config.toml
num_hidden_layers = 25
hidden_size = 256
num_attention_heads = 2
num_key_value_heads = 1
head_dim = 128
intermediate_size = 1280
vocab_size = 8192
hidden_act = "tanh_gelu"
norm = "layernorm"
norm_place = "pre"
norm_eps = 1e-06
positions = "learned"
qk_norm = false
attn_scale = 0.0884
bias = "all"
tie_word_embeddings = true
parallel_block = false
init = "normal"
init_std_qkv = 0.0504
init_std_o = 0.00713
init_std_up = 0.0504
init_std_down = 0.00319
optimizer = "adamw"
learning_rate = 0.00109
beta1 = 0.9
beta2 = 0.95
weight_decay = 0.079
lr_head = 0.00719
max_grad_norm = 2.0
warmup_steps = 257
schedule = "wsd"
decay_fraction = 0.692
decay_shape = "linear"
final_lr_fraction = 0.0
batch_tokens = 65536
max_seq_len = 256
doc_mask = true
train_tokens = 694900000
max_steps = 10604
dataset = "wikipedia_en"
Each number is 128 + 32 x the weight over its row's rms, rounded and kept within 0 to 255. Layers, rows and columns count from 0. Numbers have three digits each. The size before them is the row's rms in percent of the matrix's.

# layer 3 MLP down, 256x1280, rms 0.0691, rows 173-255, columns 320-479
099:122065156132128106100166133154136161129145158224122106140122127186123145159158172176065159125133175108077149139147114160179154147110151149145105158112157168100105117095104135146166140061106021140119122171129123067151101150107117124091094107193099131117165152093132136174103172134136113139143129152120117146165146146125138154154095148139026115128015161074148142133112120120135099117117105114109161133023119120160096111140130116124131099060058223159089127166162102164123125126139176
101:137165099141223175150090083094145123132133170170112135144108171109089143102166121142093151044122125133092150223191167181131072105094089157139169167147118145129100175116184124063155054116145174118193147135138128143180116101103148143087097166102176135128149135059092183103137103123127088135137098141149104121169112177153088143131135135083178121164088177199123123105078169142169177114098157104105141156156142179117212094095128040169117108147106100185100082123137104135183144123107151
106:076176147109152114156152083157118036149107127168132089084102130088121094162094122099082150145106152157167141129128110122100084099121139112114120104137176089135121132074146106150074129094095142193163086160128142150131134105136118071158118180153089146149086101156139107136208152178140049098093130080115149127151147199090117116060111162081145160076133120119134070169110133146142167087173118154114100111096179128134077125122137146151125147148178127103126151120100173133146140099147158
097:119135137149113216123121138120132185131108120166141106105135089127159122146130108144137130150131126110135154118072116115137121139093140155209129135078133110150161129132075140052086149098151036181123151181130118150139097170144128120082072133153164089089143120148099187078138150122105149165073143104109114088124177086149149121137156140142087135116107166129107146093120143129139146112091119120146137106110139079138158226134109166181156175103084140111075147108097073146125114123132154
099:122152138176194125110081116143127136097105124166181116169107180136139145139180102134106105136133123158102085194109131121130161150154134104174114180149160135129121139100146138139173194119155150154194129124131105119128005201100131155132102125077136194140084101120133068187150074122113086183141139134191161135108122076132115189128174076102131161083056154128154150111120093135168160104156117130105078134146170078126166188113182145180167160181152134150141141129154108112139168135095086
101:127143156087095105111121125094117128141114093146088141116154174138178049126148121124144124136041159089113185212117131154090127098111155122157157136122132098140132096150084102110097097181110169107187177114128120144115113164205150122130114099171118148149178167180108114141101152145079092134095119152120126137135111094126146140105137161069159134159146100129133173114157168176126089113126150118162146116134105116114192119124124146092147124154162065117158133117110182150169114080114230
098:184108154134093128142137170094154140101126144087106111127128070134135105145175066085071104151098151146146087093169115141145165093157146124120162150137163126133174137113055148148129060120141060199115150152136139143131114084161141109106137112155149158123147121104139195136176122115157116202157091112113163124109138088149096095090163124121147119131120066170122204096173104208111116091110140118125144122135141181170140213117057121100205205042189158145107192087088061153160145120090157
100:034151120142131123085123139125102116153136090096176195056121103104145170117104115101168127133082095171077124098111152186108130119095198173148151130102167129132096117129186170115126085124093182150148073140134142096153108174128134123122137117069101176139079119079150063114160191144136159131098116180089125145120129073206117160107121173113075119034033102137140117128147173115107104126126133128168140093107136113157011075145047127125110161153101135090160089141130101177161113116081136
098:072177082156221173057089143178133106167161124054137145100113155096143065172115127093138138096150099121133109081164118146088154108143099129161118113103149091166100145118174085135170142200113175110119087046109112194054031072113113126122103147101111124160119098085107119147085114136117153196123111082161131134115121108116149079118122093126067132056127114114099136093101131133129135139098066144107102099167135054101121112175204177098208117101178101092142114130122125109112109109149119
103:118124128090046107124123101162138145149114210101155111136127183078137169108084130159223132176142100128068138132143147193056168141136082102103121135119117169153094137157108058154097105127076070146171155143117126156128073113208135161131087083128131108142119123149147150120198155108110089252112109121142107119168126177084132136128114140126126127089078144134117170250102128189102070134144105148159097079158199172160092209129096133114158171104149114142156117127085174096142120160127173
100:145168172109138137155147150082118125105145150136176160112130152147136128129103105094084143152109145063103114076145135126118108158106120108149131172119162115106113186075132233103152165159180087178076097156131113085105200101121140112172113159153142114097115160186110128139058141075095110193079185126115134111124121200142143155084098106133162100142190199151173118161119170235099120157148136128146159103101127139117178148122142066085184148114160162148089144112111123097107151153133131
103:154181193111085105069090158128123094137123120120132146111110156130094081141130111110115114136138147156144081125129133114108132140148140151169103061125165137119066122126102116111085077167092084125106161119121104097083110109064128130124103113040116109143118137203115056061200149138147097098163167095092161146148136108139157147119104098068148114147132086145112139143153147033126132156083105138130128097109194141168076072138126160110089126105220166066142134115135144142161118139110107
100:123183153109145101170122150187204144149112191147124075096094103166121089105073073127099110123164074130127090098094125129133100105115136121128114047137129162137098100104099125133112151189131009140129113118099129198138113154083153113118150138082132115094095149129105191133094106126164163158108125112170108134158110119117098135098193132127122161137088193114133060149131054164135158100152138140092103143134097118152125104102161092144092157132138155161102131173119127117149115151115129
099:130142087157110119135155151153119091122123158081141138158162109119136105134125126150070151092125156137136118159152174166132120132175209130110170156137096147139183141113102144114142160076141061208101122135177152124152084200072163094157148149134140095129153109119133140149191138116148196129066122105099075131138113098140099111130094149118115127179088177091142204101113157144074144101114114148124107148160152110164068109165113076148171098128119090160143132085174130145090126127076146
101:142086084189095166133127098140117133122163183102157097153100149096135131111168061100138161146185165170130126156119157129140212134141059144113153138124127125151130149148134115059113084120178111092114123161128099063133101195105128107128155137118188086089091136154114146128067144128138111044095161114151063124163173123132102140102117111140116184057120078104125110084086076130165157116118117096122105102092104116133174105114096119077110153187076087120159172141127143130160149106157122
096:127048118189197159179144140064127141145083155174147111120179097101130107194148080113179149162137138075120165175117124096070112124051093108098070087124120117157092152120212124127108065126140155136127110133130103135144102113110086132103165146137097164127166120154056194127098081105094116132111162121081131127115090166106132141115136157096136087095174178117175105085114062106117154119127115104154136128125096117139210061156182124119105168161104197083068122141102146103079113141160129
099:119101122042127128163123142166096107157127124181092149100130112133082115086103141127108116170114158110133155125145093103077170142104166072142089150157126115172064117131181103156149128169111158073109145150143121184086140105071123117126148096134149129136181144119142149107171117156124169199129112092189091149090090145146146125153137100111106144142146111103135118111135124124151102167106122124094135139148101106036126120180158150132197113131113037101097100132093126128060106100110204
101:104185196090174145129157157138177144137134118141129115179184114135099152129127131071083144120167165097159122108126146100130140079107095151088100163133119167101185137099119097210113091061081126095158137094140129091172098127119154200108118108127130177123133124064150107140109137153168169111124156156150112127130147085101119143097123121225091125072066107109102064148127137145190120132156128134173148063175140144105122110111164138144164154166077166100061083141183085137156111110144096
104:148095102159089135109118145070137178140138168111136145074080163121128087104126179142084140166114215140071114199161111134206075144165092137110148163109100161130111139067145096099170074083165058186153103129118124070144150165184162129130118146110080174090171136176109100173163142159129136082117126128158079106115131121109220137107122133129088151196123149083152167096150087093071152168138135131171146111142132129129058174086129121110100202125170118153110125123141080082134164150145159
102:142148113182106126057109158140134144079108200139157089099147192072087173163095155115122093167144088116106141116096134169112100186140124118167116196118131116080103169143127121109115149153148141135131152141149122093161167126176106141098147156081118152162127138119106077125146107076131146169075133116124102153128100112132133136147099165180145164145207135100133136161130067146128110135114179126116140168142146116155193135121162108146119207206128061134115138114144153133207135163115138
106:122146124108192077106129124147112149086124157113079132130180124136113151130102140115126107090110103133138075106140206141158103130126135101156204085089103103116155125153047133201129187154103143223042136085139108171125153073175121091091129085149127118095150150123127146134214067136142134170145112174145107125104113144130136090148133135143127113135218088152120123093080183154164136106124145116148123153105127123118215130120152117129158045165173155146162133103128149096171155136097122
099:121100179095075091116116134184141073124134108117169121090153226084091175109166134144092129191201087120081108115121139105158050175116193104098118082100084107131143162175063124118167055120118093122157128198122119140115200126126151115139107107063129141127103149147089097130150151131121120119127147107094093120086161157154095136170122100113182143131117110160124053124091162187129109156130118129090129119154044099121169098090170170093104136221098124142169146127107128122139131163119097
097:146164145133152135116133153110144134116124098059134149144097111090155094087112139147051139138166105192140080067091112123141123108113123125131091102180098107117107090194066113139133126140082133108147128164140153133155184155144129157179103169085138133155086144152103146078104112142129025107126156130123058139122096124126145108124151147096163110126199156129129106159117098038122167159094126148131072136176103102092094200123126130099185122093114109123171136122141147109096115167162074
102:163160106068156150152123099145116169149106066095113153189166128102128155169123192161125155107190103135112144166115144153096134119135183153107079134131126119137075154124162085092110127093120082106155113126138120139150097151119140113163211047146130116128144106156098117173110145154136116182131133155116170146085079172100114116144143116100148128099100132149140164139126124077052067107139134143145117142147134109188097120156088133079188142068123152136103140149155034148121124104108115
097:158081114145106096128115127156123084148145077139097166146104049081143118152208144097130077118102071129134125150138049140152103093131166160093148075115101084108142156133110150109170107150090063141122075170135127142162101130158118142151146198129093136102121131150155136127148149103106096072137098144094105114182149126172088091159135141141167168122097142160136115139135168134114142148164165117162156097103162130142105061136134159082097155154135178100069099166139040112162137143175085
098:131146119128037132204140088101127108163099095080119170202151103169111142106108160131130157105165133075126099192168109146176140122149092173119123077127092135168159128119116094100189105162150050160132085040101125056150107070112112145103123123098139136142170149084083164109148119158135169105160132117140115096174128097093153146126090105141160175082134157129111130063108090125114110188115146146144126087124110180210131172097136142173145120127223191117131124160174108117111112133124109
098:118136085160109119091126097132130138122169128078124157057151095095105139170080169107085119178148194104134173147093053156127112164122166105102087169159088128163148152109142167133155169134144010155140080143116098176101134107139153156123182127157092127125099152128125113145145107078124092094162121122085132107139148146178101109098114061105125146121128229160128237115146082151138114095143079119187110114084000131120115048134111101126084057157104149124150136140160116106089121160140103
099:154142120099157117199129174107151116178067154155136158117144122105159124121166120115166176119093103155157136129172168063132151128081162148093090148079110075212145101167112075129136211136097060128124108124148140127162110090130122141098158132138087153106150113150097094153114080141090168137126114131145132129094140138046178136106172124121120162109109161066116115126130095091147177113112114137115122106192149177099099167149133106134147097173165120093139111069091164168142122134142120
103:116094132088072123109176135126072174137134108117124101101184152076150121133115141172164118132152104129143116113124121172182125143163158126134129161126123161128131173111085138116065113120113129072136145124126134159173120200070149152129074077118119148138112105217141131181092165112116127092053130104126164122127154159143153159162145142147053111109075122158142096131114164112144128152133107131183149154153136187122080104146136172177155151207112112129134113145177081100175139119130082
099:185191161122157158073097086116103165080159183105106110143073145098141190159159136173128102071137196173165136151193087110123148131149176166140129122166153096094155165149038134150102117052122158119111119160085133129146141068231159108108135070098132138076180123140106137086104147103093176072100124159089097138135108104187119155162134144137184159119120190207086169160132138116133112136082155110168103128113052129195101158128101069156094126137098127155153131144107140134109155124122090
102:098138067124131130137148125150170152151154135149061156143129102148143146119103146100143179160153125069073122118139091147136132132104112144095144064107090117121138159124181131162090141092131212106162148151111136175120205123111126114122193102123143131162125084097117035100170126123127131080114108101116122146092112101108134137137141146077070127123217094132138146063147090057086150134152163117125093097084121105128141101108109073143083102023134107090112065137162128116098137129104089
099:054065175161145146186127150123125085091119057121094081143107050123109130127147127121136085131100121111106147109134113124131096115104143137144157161129114113125096124099154160054055077102128095058045092090157138127095163128039154081112045154149151154129093165142116104151130172115125121123121143107113121151165126130074118140087148124139072092154170125095152122087119100139011177120061134107122149087106064119107087196152105114130107135039136126136119131115177081141108105157122121
098:163154148110086129183134104100126075117153054143098117123153167158116130136079149168170127127153120156152093102129165147112087151159156152092157129137108036123114080099183147155120116179159152100121130140103139126092081172175150093179131174201090141109110142090152092080244119118132148059122114158143184112160083145129192133107135146131144134121133135125121183100192140146154137120157146145110149138236119154163162118112075129129117119133170171142134180128118150133138122126119129
100:108093072180191116096135177113164078163151193174116153169159061158112126154116098136123157127100196074151120120120121083097135122040133159140104105146110124153133078154160055134112060092086176120076142102138105128127153228131094104151138116170099157117189104121195122114082101094138179162144143141177144149108101121167111161218101142143092150155135191105115158129149173146102098127145106109129116109087231124115174113135136103174156100112113076124132090100143158155136091138148068
096:160141119148175128117144135203088107096110131154160083127125073128183152142130133040119123125099208139151133114086188122115188194125113151156108118134162184128091140124212123119110066114146112173115163140120093091133142110146126114169142128153121134134186144120135112156066113180127098117074146177122089124167114201095136106219157144109076119128139201089120089125085174075125128088111128110191098155154164181107190112131154046118187134120120071064081116132155199137091132166070086
101:136127191133116102143116126133143204156110133125142166137175146145156154123133147158089126157113097152135078118133110125131158182150193103123107071144164129173099101088169127139150101136129119126142106154127137163121072139134091146133101159169206104120109145157126140124126066167117102120148122179092129134148078148159134109055109130201091132102075076133147164145174119105126104127135136124165111099199139183099198142126099099151149147100059116197123070146154143163134090141137123
103:065112097113110151099131121131179094132130088102121153128108110131121119092138085135106151100049115146102110146109117139125133121089160197106102131109134182121144123150146148093081069126156058061109116097107115085171179090108133143153101129109107153143032121143158059145200147094131104066135146197157099140131154128109081146119132136065185171126158176095106085126106116116071126191131120127134115208138190137183094092131155097124064109172137152106118127113146092095170111134147135
098:120078083157190171097117147123095144132162121133143099122200066085115144221121113151113160136173078118110159101130165127116204151093133115101091173138185107107083163120115176086130155103130155054139107183107148130136151189102129129134088103099125116134082140167079067097071112098160103179140121180092146110143131171128150115111095076109111162125126131105109089149124097094183165121104106147175145163168096182161157106097123152132160100141153140066087109138146062111121126123140097
102:073148140114039153133148166075136113113126154089137123159163120130129129152127211151148156129152144112107141053183132092148161200174155144129143092174159163138148151077173083126066153119135110159184142185107136155172072097164136127135105149128142143134133146152148160183158063179171115134137149105204125141179133157071161150165117120098129129153137148128109066095140110123180122075088124139137108115109133169141200183127103121157153128124184087066151114155091123133073134137131239
102:084091157110096181093088116123042107140149118190094158147130105118127123110117184128154147067135087099117116196085106139121133121098105140106145170109099134095083111113159116178111128117127093162079102164166121152065081176131118137131085107087137114153086107095156138163093141179101112036110118164076120095152119100119124109158112102127092122100022103102121136165125197075077153134151114127137141133107144152166132104124170126122117133021104108160115106115125087184081100085146129
099:159194080121073077129165146118067091184160155132106114112119144077081118115084115090102087136114096139161098104104159129080099094107115096126128091112081078139120109161060154117144134163136064124086108109106139226160100152125113125117115098175099134158074139144182129107085091129093151175175133120196122124107101207105169120137095144138183062155088144162086078114139057178131105112124120143134173155108153149141119117087144075081144204150156165169123145094100082119146149155112148
096:159127103172161100087099127128127146123123146155086095142157181167104166043119162112164148140147126137132177089139136107110134184173143092165124144158142115161127148127204100147136103065162220170122103093124101101163147061118127164095134202116169101091149117142140121117186157133130124171098157153106130146146072113108068143134143131093207115161172107113129058181170183129095160136151111121140095154149169130141170140120173117134119075137104163152092066166133150099187098139151122
106:142191137107164150042164152162132140114099147131141112138107161113096160115105151112153111145094130153094147161161128127096055162201189130098157160139150122117182139143179150159140172216148071139146114176104125161113107174186147153137129125073130155143121140082102173132156149128134095105128129087158111122114093112114137091146087127129166128170142144105150134128113169157139133156148120109157112157084078131122076084140196153113134091151129136132096149134121139152083145119133102
108:124087106113105078100133081144102136099145140091130169080175128108097146113082163122132127127097108115099125129165129140108106132219168110157135076130091157133074154115088127160151200174100109170142101131115124127110178075128160079102082127164128137159143127115105150074112142167162141086117119098106063134125138112129097139122126161134148104109255150133117111120123157136189122126136145133149092087130147095166066159123131094176165150193105094115182114135146082130134103126099143
098:146090110086075076121157154146130114176186109080120118112116073166150151146164131131117116123118138158118149122125108129167091160157131116079120077146139150143146097181086082171138170160090076126133129022120132134153150133121084141139154167084107140106146130091130119132137135110167078088175197166117152130154065085103166114139122087174168086118175134164132105175147134080088134175087140155097101124137113211101132146080133159137143130147158078157133104135144153148091111153120117
101:120117127104184146183129148120151166207108143126127181115155157104099102123063154122153092114170103130101116125077108092101137123125141142126219123114130097115152146134116124150161112113108190173145185156139118176116097178143117129142074133167209135115153147111059135144096108094099147160114064122140148131146093155114108073133131134150114060094100121105093119105088132168110112100192133134126103176076153126137137143186130119114155078217093144098129146144075073138117138111126122
086:125160129137075124102128166150086207127145144108148130080095128106113117128119130125176163153136086127141171032139106097129139121147109099119157120138105102156186130147176084147065081165080110137091138078104154162110171129113114104114119123154138136120159137080167109129131121152103074115143130135146124145118067105183123136147192118171098171165178112167127182122111173115128129174196145135142109068204104162180228140105187157143183116119078081095129101136148102158129162144185168
098:170174115098102159092149130110101140124134158124124128176172095175104153128090099149104114094103082087114132127145088126145074122090159141140120155113146162140149150102125139109151125143147169154124174028094111144091159111136135158036173143179107118075107102075163195161219068140123146117179125131107142093146146080129125072147149166184149167081177017151164157086150120141129126135164153145185144156152158109154092116170180127128117084075099103116156164120163140137113127147077119
100:135126109109101121119132141117113141151094127135099091121082074176168139135103104129133164133128154139144157112158186153212115138130177150175094103114124184137107144091029167091110115130139033101170100145105141091152086137184158150188182123096126154122131136108116158160195134115112152120140122167072157127124143122150098125115169126124150173171070074089150119125150151183126125122120144120172125098122214151125140188139095072078139124110102020190075134127152143147156071120160122
094:130064084118170120082139127164111111097108147075114113153132047135129146109132150122121164150103122107123126177132135141156108085114149145149136202099120098147124199129151163106174092127163153140149182091106106117080182117067098128137111185161196140132207114179126101164149156124133091050094153153101133125153103187112145137147141139097163104187167120153140164107127088143133141201161107123188137179109093179132092165173104111150122123136086132080124144116104159126130132106065155
104:088146152125154111114132143111138094120134122179111139136165144095164160092156118144129137111142136152121140195172131168058126126184090128100090138101037084107113126132124112143126088131094088141043082141146138180179181151088106122114063125160150137166112143143118102101169112126111096147128129101148112110102158096137140113123099152175137119150182136207134123086080134128161106117136105119103081106120112147089065075179127168087142082094124076097148073119109142123123167107148140
101:123133093059176053144147130153114137156133083129129112115144165149131121144136140056088130135140066156117129165108127091105192138170190144061164128148170178161163097148098097144125167205177181123120103113173144148085000111090162101116146120116126097147090116189109140124134135168124122120174120124134103116143133149139103126103073143118176112124036174144146139165102114187145149071115125152158116101213166096147098095148160146171143124100122144207113094149174119110093112121162106
101:110066120100174136119095190105145108144168145128119129113129070119121153089105131138161113110151089135084145118145117097158105142169088174142141118113129124189122171125088114236148203171125139138170198143168116118097160149151101131152090157132104178128154151132121092085069118132121145123140094127128113142156187151193142121118121153164185106142194139073181097153163146086144135146098143145124114174035129146171137142101141142079122192158157119103093086139092181091109121143144143
103:123160186104117146186148187132123134154126146141126098161142164174087116111119122169072131127121219123085177166145124120081096117126081164123131140101078121141124148105078138129073161165190056106158161074163127100136170116074136184118121141084132147126129164172096081110078126098115166052110077083094089129134140096138118142116085171159108179164169104152112146132159107072094134080103134134087152143035132174164123186088101116132111149126120134133152079136118098159151111115106087
093:111106101166159123141186125135131095138105111080061151130136114152173123086115225140116094155099110090111136093148087168101094121194173147136201065187104101120153112097117127107111054180083179135129142076163135147104094091180118152129165167092157101172099165058163194108064160166110093097160115136133150102165094144152086155127148168095063088162137138202111166095126158054097122154137128113120096162128114128095160158135117110117083133114146136148237093068164139130124054098138146
099:127124076072126137140105072077130203142141137139120109135157174119120137184139143121125189142172173114133123096169084106146055172178019053104108117133108201103139132158106114177113112151168080099100168126124146064156126069133095154129120102083159156102088122138099089082154159128167112111148143131100147121152125142129154128151130123153175128102093121115128152163092146167074085117167123157173160121119128120084126110157062126162154116032107138105139099182141124127225144092157188
102:144197168196046096182114110123148113110122124111146075144094135099160066083197136107104133145135145171173158108174148151141128183146149093129149156108194125087150138171105149158099175131111112131109110148091129151124187049126165107120080115114128152124114104157114129140120135093129117134126121143111108114118143071185067148130080107085135118065142132063109075133147091149144134154186162133128092137107173144134128150128126138110140166058062096187081155114150084118074147097153187
098:090106115116088086119119106071114147119117061118132085135143139199123045106135097108107092101113143085120140147081134097078136125128179127107163186081091139100143078157041115122138137103149069139096146070121102115141141169097117123176080109143150111175078100075134086122143121162089124146127086107148133124112160150145141137105133096162088145122182198132119117129126157083044132120137098120114140071081121200097056112111105146116091139055124135155112127118146134147177123147166149
102:160137184078121104122174146118145136170089110224108096097090080165061153120111170102154130096118118160152134019094118101103137140104109082123160091170155173109114108055176177091108059150102149054119138064124121136073152033118067137121121115111149117119137152118125119084106153170140238130102142140173147132120099156156180106106115135160112063077149128038145080135130132101117097154135143142120147121046142127084120111122099140114111150107149120162131117083119220095136145114095137
098:135188041146081089099096139088108090128103113123144074134083148111109118152124128144150124150115094168133107082155145097116152088097130148126159078099106123065136150120115106100156134104108099112122120136135116154148111093114103155129183092134092123121197128132150167055104139128157129165153176159161146143113127132103081155130128119125185128085154125073149088161069130115111155133120072143167131171131143129098119113127112078090116153121151095101125125102120173208096137127126069
097:073139138109170197154131096101223140112110146159133124159075131125144134135112141128121092111082081132178116216178143128128116113148109081113091163104085134150138107147150107129152182125151110147074147179122123075135117171072101168141109116114084105132134104123140130132200048157120131061098135124175125121110152083146131047123070124141108188158158144156140128085100140149133120132114089138112108107168117087143148106148105098123091136124103118200154117147089150137191158161079161
091:115150062141126180102104190106147125166122170107109133156102139150157126137166140114157143093201126129115079184114171132100085115115084169142065123142161113129140149102185108109167166117215141104152075133111095101180208133090125133151130135109153158096072118157158153186104152093143098145131150115104122137150127104056151168152084151093144154112118158126147111083112001116129150144123147117125149159078117101118105118121174093148077105147141085095255103098085182106122082123103031
074:119139144128101104178106143109116122123127072180136097124123131137118153115148107164148141112090132099127123113063127118095150125157104145095165098114134128134171106135098125126069047141137118172167162099117173199135089204109131149146110170170136123130138152103127162120199147155137109114108132110135133117122167108135147122118143122128054246127080074129105196126145158125142138156120103153146131121122128114138131181110133144122194147163138101255151125138117141125097235180173144
104:124120160110090109108121122133132131151103132139144124125118121104139104102180135094119132108142105063121098211085096149146088120103146142099079150141126135171209107120170114115085066100179056079148124060109153111145175185097174151123113146083182124106149120168159115145187162124139051082138111126115087118146202195088140084170091124143098214150121141103126089129160133083080134199130136126089144077096166113098078124133094106117132129121120123116089199125134094144142160145146068
096:126110176089175091094110140141121098110107120125142172105111114150161078098167180113131158160077063137139125139114156096096130103158078187130084082137131096145158122157104127122124146170148076150130149132069136137124160093142117085115182172107099166153090092091144160108097117130105129081134166161142111122116141179103144081157171151147125162122173161150105140141159152164096144133071147141168129122160221170173117160122130137127099133146160130181139106156152126192133127102123117
107:122176070142145123166083107161119076159156102134119111105093132165146090134058123144088151162117106131121121189117119157181179190122131110140077096133042129124113136171205177125147085086135114174144105142173116132125072154145097132164148069154150120125139134082163162141171141141106090189160147115117159139116139148121179103145152121141129065161078060174141059074140149150084073072147136116139121108083124070093057085116089161139110129091067139101095157144112131145158153133125156
089:171162104146085122168119147112134141109127109192113122114128166186091139117096089116101136120099131113122142108130105129108175157102101103109091063172113127114161168086212118217099129156114080174117116077168123128105109147132112117091095168058155088109131109143081089089119127161132131082156175155125168116132110107130161171118111150099123121106054123084116122108096071035108128113127152138126113129169157126113188115131148128127160097159124171091105162159077115107073123139133105
100:156109098141087158127180084138140172144144104123161144142106141124154151129127143097155165111169123156126117073105175142078144129118121149101138135130083141125079141129168137122085103114117216098106181209103155116126045121111091105141087149138113115109163091139166156124109157109146115123141084150164138105087110103160148129120130100213106104111082114103129122170139070089106101090180152151094165165184121158108148094098113121114108120176113080144184077131162139124146110122139130
099:069169136121161104122174150135089146099103098057130078134116105095169202152109122108153052160100193066099112042126146141126100162171158114142124089148123046105103163083117171101116090095154107108129082149090123036166147128144140093141113113140150140132059107141102056088139140059099094144145113075152124124108125169172113125114144121106126103086096174054117110136132123135117136159109151141152133079130139074062063171150091118134157153200126116109237108161124176153067150128167176
092:108150106137155112176122125153172139137099080108122114090136238149154176127099143118138073166149163109146156138140129107141080159188097120102186136124130101091157116130190129122180153154148135100154162241168114152124111099097125144126146145128102095156151132116101125163058103123141167142115142052152154140130126138127196137145174067126094088245110161090141087115110128147189131137189116115117081112134102136088146150098141197124125131162106225092178119191094167100083112117119086
112:102109124103129092168133113096162122149100095058141153178085112162160138080128138130115139128167103138116111058120168102156150128119090144140100082143081089119196057158159146122092104056068087055080190142116144090154202125104122122202140106110097102140123125099118105134190194143170122147121134082086107126102168086125136138083143132125085134212232168100131132102137140055122161071110137144123134106131085117073091170114113132042141067063108112097090121144084107081102201116123090
097:142153138177129103091143130147128138168111135156122139096117179089109072076112169114124146115120176106159126127149104095088122159047134116097150149097106105134155138086185077134193145190135045171172129123169125106137159068065128143076070076146082160082060124119126150098136101136116177162141158132124110123103125147100172114174139143103112160116094118141127120146159152072200132184153124099131095083109163174172166073139131111151131124183123073109136119114138178115093092137130122
101:142082163134117143099067093126112165109127200085139126114096131104102105127157132074078149056145127132133130188130105112102115139213126163188059150110145137112136133115104160124130152114128119113074139110130110093136175152140163098113152151144138182131163115106120059128106111150101132106119166146143101123132142149133150143157118167094204094190157152113122151138115097146115114146120118109165114083201128136120163179193127155101203145134136106164052123116127200126161155148099134
099:177119157120201179146135149117098127111126132136174105188152151144126144119181129125170117149161144183147163039156106160110170137155147135142124107121111085157107216095130155156117172135174089133163124140138138109162103069137136136162133102135071156138155126096116133099100124119150138163131139141135148109105191117164104165155137138099194137146147134139106101153136164095201093147138134140131123097116100139099114118092169151100045107136108159119167133184134136132146116144113138
103:157123095118065080155115154078100076192117111146118146159138142123084139102090131137156114112127065121143095071108119128123137100079142165072092167130159117105113069178074095149108179124136130193142133133119145153148064152107137177180112148216148133146183090104133149133164084164157084159139071099143133137177105116129175128120070133145204103137121111098124134098089144169120114134130058164075167169163147082169119149078159057166140174087173060187108122096138169101118131127112139
103:114130146096110118101123112142154115141144127117160113086133176115147108127143102102084101142114127132143147072126172113124139100095180120107147082109122129098177165115107139178086139147095076101119165169088138159145131128180147118111157200122086151143131153179091146127219118137140134100114121138063111127123097149120133130115128116118097115121142123141135121091170138104176120154162118134085114135136131132192110209180153094120101059177144123073126128134154175160147128146107083
105:099112142157088132122127142141220116110133150188122149110160106129147132094122059122148153127109150099170151101108123142165108142151104152079198112107068070084104084121114124090168111149138126122098138056120127110166197182144170112123094134119168106093109102102148127153081126153151126115110143148122145126144111117156182123137138110155121153120217125131134180127125213158086119112175121118169109171145160184138178165146177134101154166102152108115192105140148103113149141128121143
094:140120185129108074205141102139103124148167127118142116131112167112101137080155132110105100113131032118158144178173123139125157128138143142144114223159107127088118080106181121115084069112099090012139101138148085182139073107114137117137099125107110092126145109072125168174132167115142106137112173160143094158133136106160120084094093112087085128168063125135140139077120114132136158112146171100147145136070121191126084142104160136153173082162134178152200142094125155113155142165113173
097:083136136207136136155116127113157128124156158108103110149128140091102090192133127132187165146063049183112193168099141126077143152146196142132144159140120081121180107176164145185161248084086165203113156190080143151112118122138124092129101140117105171133109131096096096151099141133105140159084175096158119119152134118113106080239161053135108165189109151093152162131099189144129083071142099135084090145090129141085114102135176164095157180185113091131134130134085095145086123137112132
096:151096121146175107098143120162090207162177091127102150085113157193111162115158149123081132211170135119118140132105122158104133108124063160124106071167183121121120084055199175117097164150159178114147109123159110108101107060084121076146162108098167147142114133142119140124156148135137114124116131119111168148068137153109151134114176110133172169092107074099107101124136109130041155159141151118112159158107111155130106156111127130078060141157049195124148120147124149096117149089120114
098:155155100157154124068141128130161061103120090136087118107115074116145158118155061174112198119187094136126104072130131178166167136144146153102139137144108117152147149150092149112089136124140163157098174122114130155112159198110132119152150137175135122104084144175143128154120120155141140144145099152114119140142114141165123141136124141145153078152187127131144125140163099129124177064116090129123140115196132126080155072176106142111145145096117123167106166132121140137125134120104059
105:059129162190170172117130151167151109143150094054124108126095054103141122156119123112142078132065087174090130129156125135152028123194113129139152149121093116164109138105069185129103190103162095116145105146159153125135080202132112115179146095106128097186078141102082132134149143137125193054108105099121111121108145122104150073106189116164083094176065144109100126093102113020132148127067144105112144119137186136113126053111160163133098137193162082074164095127124127119073162134131123
100:137203108097203083134131082114086118127158133114165129195216109188099126160121074168131142115124084167084104148139135150125139117127161131169123164090127078126092135120223103126127067079153180133157099131087124184120101073125120095136116132087140136143139094149134147181135177127143108158111142152143155146109157121101084156108118090105109116173072157120104129161145100140175124128107111122131094101144191073235085221077196159102115172137133105175122142090107164165100134135138120